From a checkpoint of a small transformer trained on Wikipedia: width 128, tied embeddings.
Each number is 200 + 20 x the weight over its row's rms, rounded and kept within 0 to 999. Layers, rows and columns count from 0. The size before them is the row's rms in percent of the matrix's.

# up: layer 3 MLP up, 256x128, rms 0.15, rows 118-130, columns 0-127
# down: layer 3 MLP down (transposed), 256x128, rms 0.0957, rows 118-129, columns 0-127
up118,110,203,183,177,165,225,205,182,178,231,183,236,176,175,217,238,202,177,213,192,252,198,195,211,176,192,210,208,203,206,204,170,177,228,190,196,184,183,213,202,190,232,203,194,196,213,202,199,203,214,167,236,194,231,214,192,225,152,221,199,205,212,176,202,211,165,212,231,187,186,170,201,174,207,211,226,190,224,205,198,203,240,215,196,161,213,219,186,235,194,201,197,219,208,192,216,212,211,210,180,196,188,194,196,202,223,200,178,218,203,219,217,142,172,180,194,188,176,197,203,191,174,248,174,189,215,205,175,201
down118,106,175,191,178,215,181,169,206,199,180,199,184,176,207,192,193,204,199,200,196,225,227,157,204,177,210,170,218,180,217,156,185,207,185,210,192,204,196,201,197,216,155,215,189,168,180,235,238,216,177,226,236,195,167,206,216,201,215,216,204,207,200,182,150,223,219,214,219,214,183,191,228,212,213,192,166,185,180,198,155,211,204,215,184,184,196,225,232,238,214,201,176,177,230,216,227,208,236,234,187,213,188,247,210,218,192,206,212,188,177,188,230,208,187,204,200,203,171,191,188,189,193,200,233,192,195,197,207,197
up119,097,211,219,219,216,174,209,195,194,185,200,181,203,215,194,202,209,189,245,193,173,197,188,233,165,193,236,195,199,180,216,208,207,225,224,206,200,181,205,207,218,197,235,190,185,175,208,183,212,181,233,207,219,172,214,193,194,165,200,194,232,217,209,228,187,201,192,159,158,199,178,224,215,200,179,170,169,209,212,209,195,165,205,219,188,221,186,180,223,209,180,205,200,189,181,208,188,175,232,219,203,183,226,185,185,220,188,198,211,177,177,234,228,194,182,209,213,210,246,245,231,211,208,202,182,205,164,147,199
down119,098,233,187,206,242,228,163,206,190,178,250,175,217,181,209,197,192,179,187,229,172,224,203,202,188,217,185,199,222,205,179,214,209,191,198,204,200,205,160,187,217,195,208,145,197,182,155,199,200,180,202,193,214,199,198,202,216,221,216,206,155,197,201,194,194,167,195,199,182,174,243,253,169,195,204,220,201,201,234,226,228,196,242,220,199,184,205,177,192,211,237,176,232,199,220,203,186,211,180,185,210,193,180,244,210,195,193,177,180,209,205,181,222,193,191,208,210,196,190,217,200,178,225,202,195,186,199,198,180
up120,091,205,196,193,215,200,193,175,204,182,192,193,190,219,173,217,220,175,217,217,209,186,179,206,194,194,164,187,168,206,227,210,204,213,152,179,213,188,185,178,183,201,193,205,210,222,208,203,214,202,212,206,198,159,194,225,205,194,231,186,191,241,204,205,220,200,179,192,190,228,158,198,194,220,228,193,206,187,202,236,197,219,243,172,200,157,179,215,185,223,206,230,242,222,182,211,191,170,181,197,199,133,181,192,230,207,221,243,181,192,214,176,192,188,197,235,201,196,198,193,203,193,232,207,181,223,163,205,208
down120,097,190,180,199,224,193,205,209,195,160,173,222,186,206,205,224,180,199,203,232,206,212,181,229,212,224,170,209,175,142,191,181,175,183,211,213,188,217,196,227,191,158,211,185,217,204,203,243,184,202,227,183,218,200,153,169,232,204,192,222,195,195,231,198,220,195,184,223,195,237,189,200,187,179,182,197,205,173,194,188,233,183,187,193,198,197,160,214,194,208,209,210,224,195,175,178,194,174,203,218,212,210,203,193,190,224,217,179,179,189,184,227,221,207,201,230,216,203,139,200,215,200,218,187,237,209,201,214,232
up121,098,202,194,205,205,199,216,201,184,198,207,190,180,207,234,240,240,178,226,194,219,218,175,202,226,183,201,188,199,200,210,198,191,204,237,215,192,227,198,206,224,181,188,205,192,234,225,183,219,186,192,192,157,190,168,176,183,191,225,211,188,208,214,236,187,205,188,193,189,233,153,210,161,196,187,170,175,202,211,232,209,176,146,183,223,177,186,225,186,204,206,217,216,186,189,181,203,207,204,196,184,209,202,232,221,174,192,177,186,179,151,183,208,187,196,229,196,238,228,202,160,172,209,217,229,202,202,215,200
down121,098,208,211,217,221,230,193,168,167,213,228,201,211,198,215,197,173,204,240,182,183,201,195,176,220,200,200,223,202,175,165,216,155,218,189,199,244,195,212,182,162,212,208,174,204,175,211,157,220,163,229,172,209,228,200,203,201,215,213,174,184,184,220,206,210,205,196,183,202,257,195,231,208,199,192,192,205,186,180,189,177,211,165,220,179,164,225,230,198,180,202,192,223,204,183,234,194,196,204,214,191,203,210,196,209,190,202,183,202,214,207,208,208,217,155,210,169,242,207,218,178,197,201,184,231,176,184,202,209
up122,099,225,164,204,208,178,211,186,142,206,220,171,215,224,184,209,185,235,212,193,175,203,214,201,176,202,200,180,187,233,211,180,186,183,188,237,206,230,198,202,185,204,198,183,171,193,200,191,155,160,224,175,207,199,160,225,208,243,223,194,219,192,230,180,188,177,200,193,191,224,164,217,204,194,196,206,199,194,179,191,177,211,228,213,216,182,210,187,218,210,203,216,201,219,216,245,219,210,174,181,207,206,185,206,196,175,197,197,176,183,205,204,211,193,248,202,232,191,158,212,197,180,208,211,194,232,168,216,194
down122,098,206,258,189,201,212,205,222,217,189,171,207,203,178,204,193,225,165,215,164,190,220,184,252,201,221,182,227,175,204,218,181,237,185,185,226,200,211,234,210,194,200,192,219,231,215,179,177,220,210,187,159,191,189,201,209,205,182,187,181,169,182,211,195,234,212,207,215,203,220,183,176,194,173,145,198,224,200,190,194,207,197,201,206,181,218,203,185,204,194,214,170,187,202,184,211,169,189,208,219,197,187,163,223,175,182,213,200,234,203,193,193,167,221,179,204,226,215,223,183,252,202,188,183,190,221,222,195,201
up123,087,173,194,240,201,224,260,240,178,189,178,184,217,223,200,205,244,191,211,231,203,211,195,212,214,219,230,177,186,223,181,228,191,215,181,213,215,187,225,213,206,210,174,184,189,207,189,210,221,212,196,227,203,195,168,239,204,181,216,151,173,205,184,175,210,215,199,214,161,202,187,196,203,187,211,188,195,182,211,225,194,229,190,180,166,163,179,192,211,172,197,215,186,189,200,196,199,217,205,201,190,193,167,187,181,219,208,209,225,210,185,197,152,213,187,190,186,236,199,206,219,208,164,191,226,181,201,224,170
down123,091,214,180,231,221,205,221,173,225,201,193,162,202,185,192,201,193,209,200,167,167,197,200,194,190,203,183,184,210,184,209,202,181,193,210,198,169,161,199,155,221,194,206,210,237,185,187,198,204,218,220,180,198,212,203,206,197,229,217,250,195,227,194,184,190,190,210,198,254,203,207,217,187,187,198,181,231,218,215,219,214,163,173,198,221,194,230,176,195,193,225,218,178,201,210,175,167,199,155,198,227,194,181,220,213,246,196,188,182,195,202,177,180,204,177,226,229,186,194,163,211,196,240,181,205,211,240,197,181
up124,113,178,181,209,179,201,190,197,168,197,182,213,189,181,226,193,178,222,237,216,208,218,226,195,219,203,214,174,203,257,197,234,182,193,223,173,202,212,189,233,208,176,221,203,206,169,191,222,185,206,172,191,209,196,148,196,200,192,181,224,179,200,195,186,181,192,178,214,227,214,213,168,193,206,204,193,217,174,211,182,212,222,203,189,176,178,231,219,190,207,188,198,169,211,178,195,184,182,229,225,210,190,199,186,234,233,235,178,181,183,200,192,165,205,198,212,155,196,179,185,208,248,201,222,216,247,206,195,186
down124,109,202,197,200,218,196,159,216,177,184,197,176,242,209,205,198,198,181,166,216,179,211,175,204,227,164,189,220,230,177,196,215,199,206,222,257,210,206,158,180,184,204,199,188,215,194,160,213,158,215,213,236,207,215,193,202,212,209,232,192,176,199,208,205,198,189,213,179,197,228,231,226,187,160,238,195,195,211,223,225,232,198,237,230,210,209,205,208,175,208,201,179,197,173,205,213,209,197,184,168,179,176,195,185,204,178,209,225,200,205,176,202,193,178,200,205,181,231,207,200,202,187,209,188,201,140,220,202,201
up125,086,182,180,217,179,229,250,177,194,201,160,186,214,181,168,206,213,211,221,234,180,234,219,227,194,193,225,195,195,228,215,158,217,220,200,197,208,220,187,185,210,211,222,204,200,233,179,204,224,221,182,190,147,217,199,182,164,205,152,167,185,200,215,176,196,200,235,200,210,172,175,170,183,207,210,220,201,218,193,192,204,202,171,215,202,209,161,176,201,205,188,219,178,206,182,194,196,195,204,217,194,217,218,210,193,219,187,208,202,217,193,229,193,232,219,193,188,152,186,214,223,218,169,219,207,182,188,209,185
down125,089,189,203,233,201,243,193,217,173,177,162,199,225,184,181,204,171,213,203,184,210,204,190,210,186,205,240,200,211,161,201,212,213,188,204,178,196,207,179,211,196,227,189,213,182,204,219,187,223,189,231,183,213,210,192,202,206,166,212,223,207,225,184,234,205,215,199,188,196,227,216,179,234,184,186,199,237,221,221,181,218,178,190,207,182,180,250,190,209,220,225,207,178,187,181,195,207,222,169,211,198,210,207,191,178,189,161,199,182,145,200,208,235,245,181,210,216,182,157,217,172,214,179,187,210,176,192,184,207
up126,094,215,190,163,201,181,180,201,210,202,240,214,195,179,213,220,202,213,237,218,186,195,211,222,198,216,171,263,213,212,206,196,180,207,204,176,207,222,189,176,198,189,211,179,186,201,143,199,194,260,205,184,230,220,191,223,198,220,179,207,202,213,200,212,166,204,171,204,195,194,172,199,174,226,211,223,190,216,179,193,192,205,186,173,194,206,195,218,228,205,212,180,218,212,235,197,214,209,231,203,200,197,227,218,190,178,195,187,175,192,147,206,184,178,206,204,186,173,215,174,145,187,199,193,230,184,218,202,193
down126,101,193,202,211,196,191,246,215,214,187,206,209,194,233,191,218,167,192,216,222,204,216,179,186,216,160,203,220,209,176,165,198,216,227,231,199,217,190,213,220,176,212,187,197,240,214,229,189,218,188,221,193,175,210,168,195,205,186,200,200,192,163,177,207,219,210,188,196,189,236,197,194,185,200,207,209,203,175,170,233,238,170,245,213,191,170,190,202,194,198,200,199,207,190,174,215,206,180,201,183,218,212,186,205,188,175,188,172,194,224,210,136,243,199,179,200,208,178,212,197,208,142,196,218,188,221,227,214,204
up127,095,204,158,200,242,212,177,190,197,170,173,195,183,209,201,185,200,214,208,223,204,202,261,157,200,190,207,222,207,154,227,220,204,225,190,185,188,204,172,197,182,200,205,205,161,172,215,197,177,203,222,157,209,193,177,234,186,213,208,190,167,192,229,202,190,207,213,208,193,202,214,206,200,198,244,212,213,196,200,228,167,194,181,224,229,169,200,177,189,157,199,211,185,197,201,181,213,196,203,191,209,215,188,205,252,183,202,194,181,235,226,204,239,181,225,185,196,203,200,212,182,201,227,203,178,210,225,210,214
down127,103,203,204,221,190,197,192,203,209,197,210,211,188,190,184,218,200,202,230,181,194,198,190,251,186,239,199,195,166,232,172,166,220,207,161,171,228,166,204,219,205,198,206,200,199,189,185,197,231,210,199,190,222,210,190,199,179,214,201,172,181,207,174,201,256,189,204,179,192,168,191,170,196,211,155,186,210,192,181,218,194,263,213,209,214,215,192,235,202,212,204,214,172,223,178,168,228,177,178,176,199,169,185,234,222,214,198,202,172,188,193,219,187,185,233,215,201,204,202,222,193,230,198,206,179,212,183,226,209
up128,094,180,190,197,199,177,164,234,201,222,221,193,196,183,187,188,213,230,205,206,239,176,202,185,194,228,207,198,203,196,191,212,184,170,174,190,228,174,197,185,163,220,217,210,200,185,231,191,234,189,226,212,178,186,223,158,201,179,210,189,171,190,244,203,200,160,168,213,208,200,222,182,201,228,223,220,214,224,168,181,202,196,178,198,222,196,249,208,194,200,196,174,198,205,198,190,188,211,193,214,182,190,226,225,197,164,189,196,219,196,208,187,187,186,235,188,231,177,211,215,227,198,178,213,211,197,155,249,200
down128,098,200,230,224,220,211,209,161,195,166,202,178,203,189,215,205,175,187,182,187,199,193,227,190,222,208,205,200,224,180,194,220,161,188,189,221,206,197,213,185,187,192,230,204,159,192,180,194,203,213,226,192,241,200,186,226,182,222,169,204,219,213,217,179,183,176,168,233,175,225,175,202,212,210,208,187,213,233,202,212,184,190,237,218,191,202,171,216,194,214,216,242,188,170,187,205,200,224,210,178,221,168,149,153,220,209,186,214,193,194,223,209,209,174,190,189,205,192,209,184,190,236,234,183,242,204,191,213,217
up129,089,166,179,164,200,215,206,200,210,205,203,197,225,233,169,226,200,232,187,169,222,218,232,200,193,210,195,195,178,194,206,172,228,218,172,216,201,221,228,221,170,190,183,225,160,193,230,185,214,207,168,207,202,188,210,219,207,220,194,172,188,197,207,207,169,251,188,199,190,222,176,176,219,200,213,207,163,207,228,175,196,229,205,173,196,175,161,215,172,199,226,204,201,186,212,175,225,179,198,197,186,197,185,216,200,197,222,175,205,219,171,167,205,220,213,212,191,245,222,198,208,203,189,205,159,216,186,232,194
down129,109,213,207,214,209,238,202,222,220,203,197,182,209,215,251,194,203,206,197,176,213,193,185,192,208,236,190,207,204,213,185,223,169,221,222,185,195,200,214,186,201,177,181,197,213,196,178,198,186,197,203,221,211,164,176,209,219,155,198,217,184,210,220,201,222,220,208,192,186,210,232,189,147,197,219,200,202,188,228,199,227,213,195,208,187,206,213,183,220,176,219,250,168,217,174,147,187,180,179,176,201,198,201,160,234,187,210,239,186,192,224,215,193,197,179,180,208,153,160,194,206,222,226,209,184,173,210,195,193
up130,104,234,160,183,212,159,198,188,239,203,188,198,218,197,185,220,197,197,209,209,236,199,206,190,179,182,189,211,198,185,184,223,227,186,209,205,206,239,173,188,189,192,173,207,222,216,186,224,191,196,212,190,201,196,226,211,188,206,199,220,191,194,177,229,216,218,194,225,206,192,220,244,180,233,172,175,263,197,210,182,173,200,191,213,202,181,218,168,224,235,217,154,192,201,204,192,208,203,160,209,193,187,203,171,215,172,201,168,218,223,200,208,171,170,229,202,217,236,185,192,170,196,179,207,205,179,219,178,193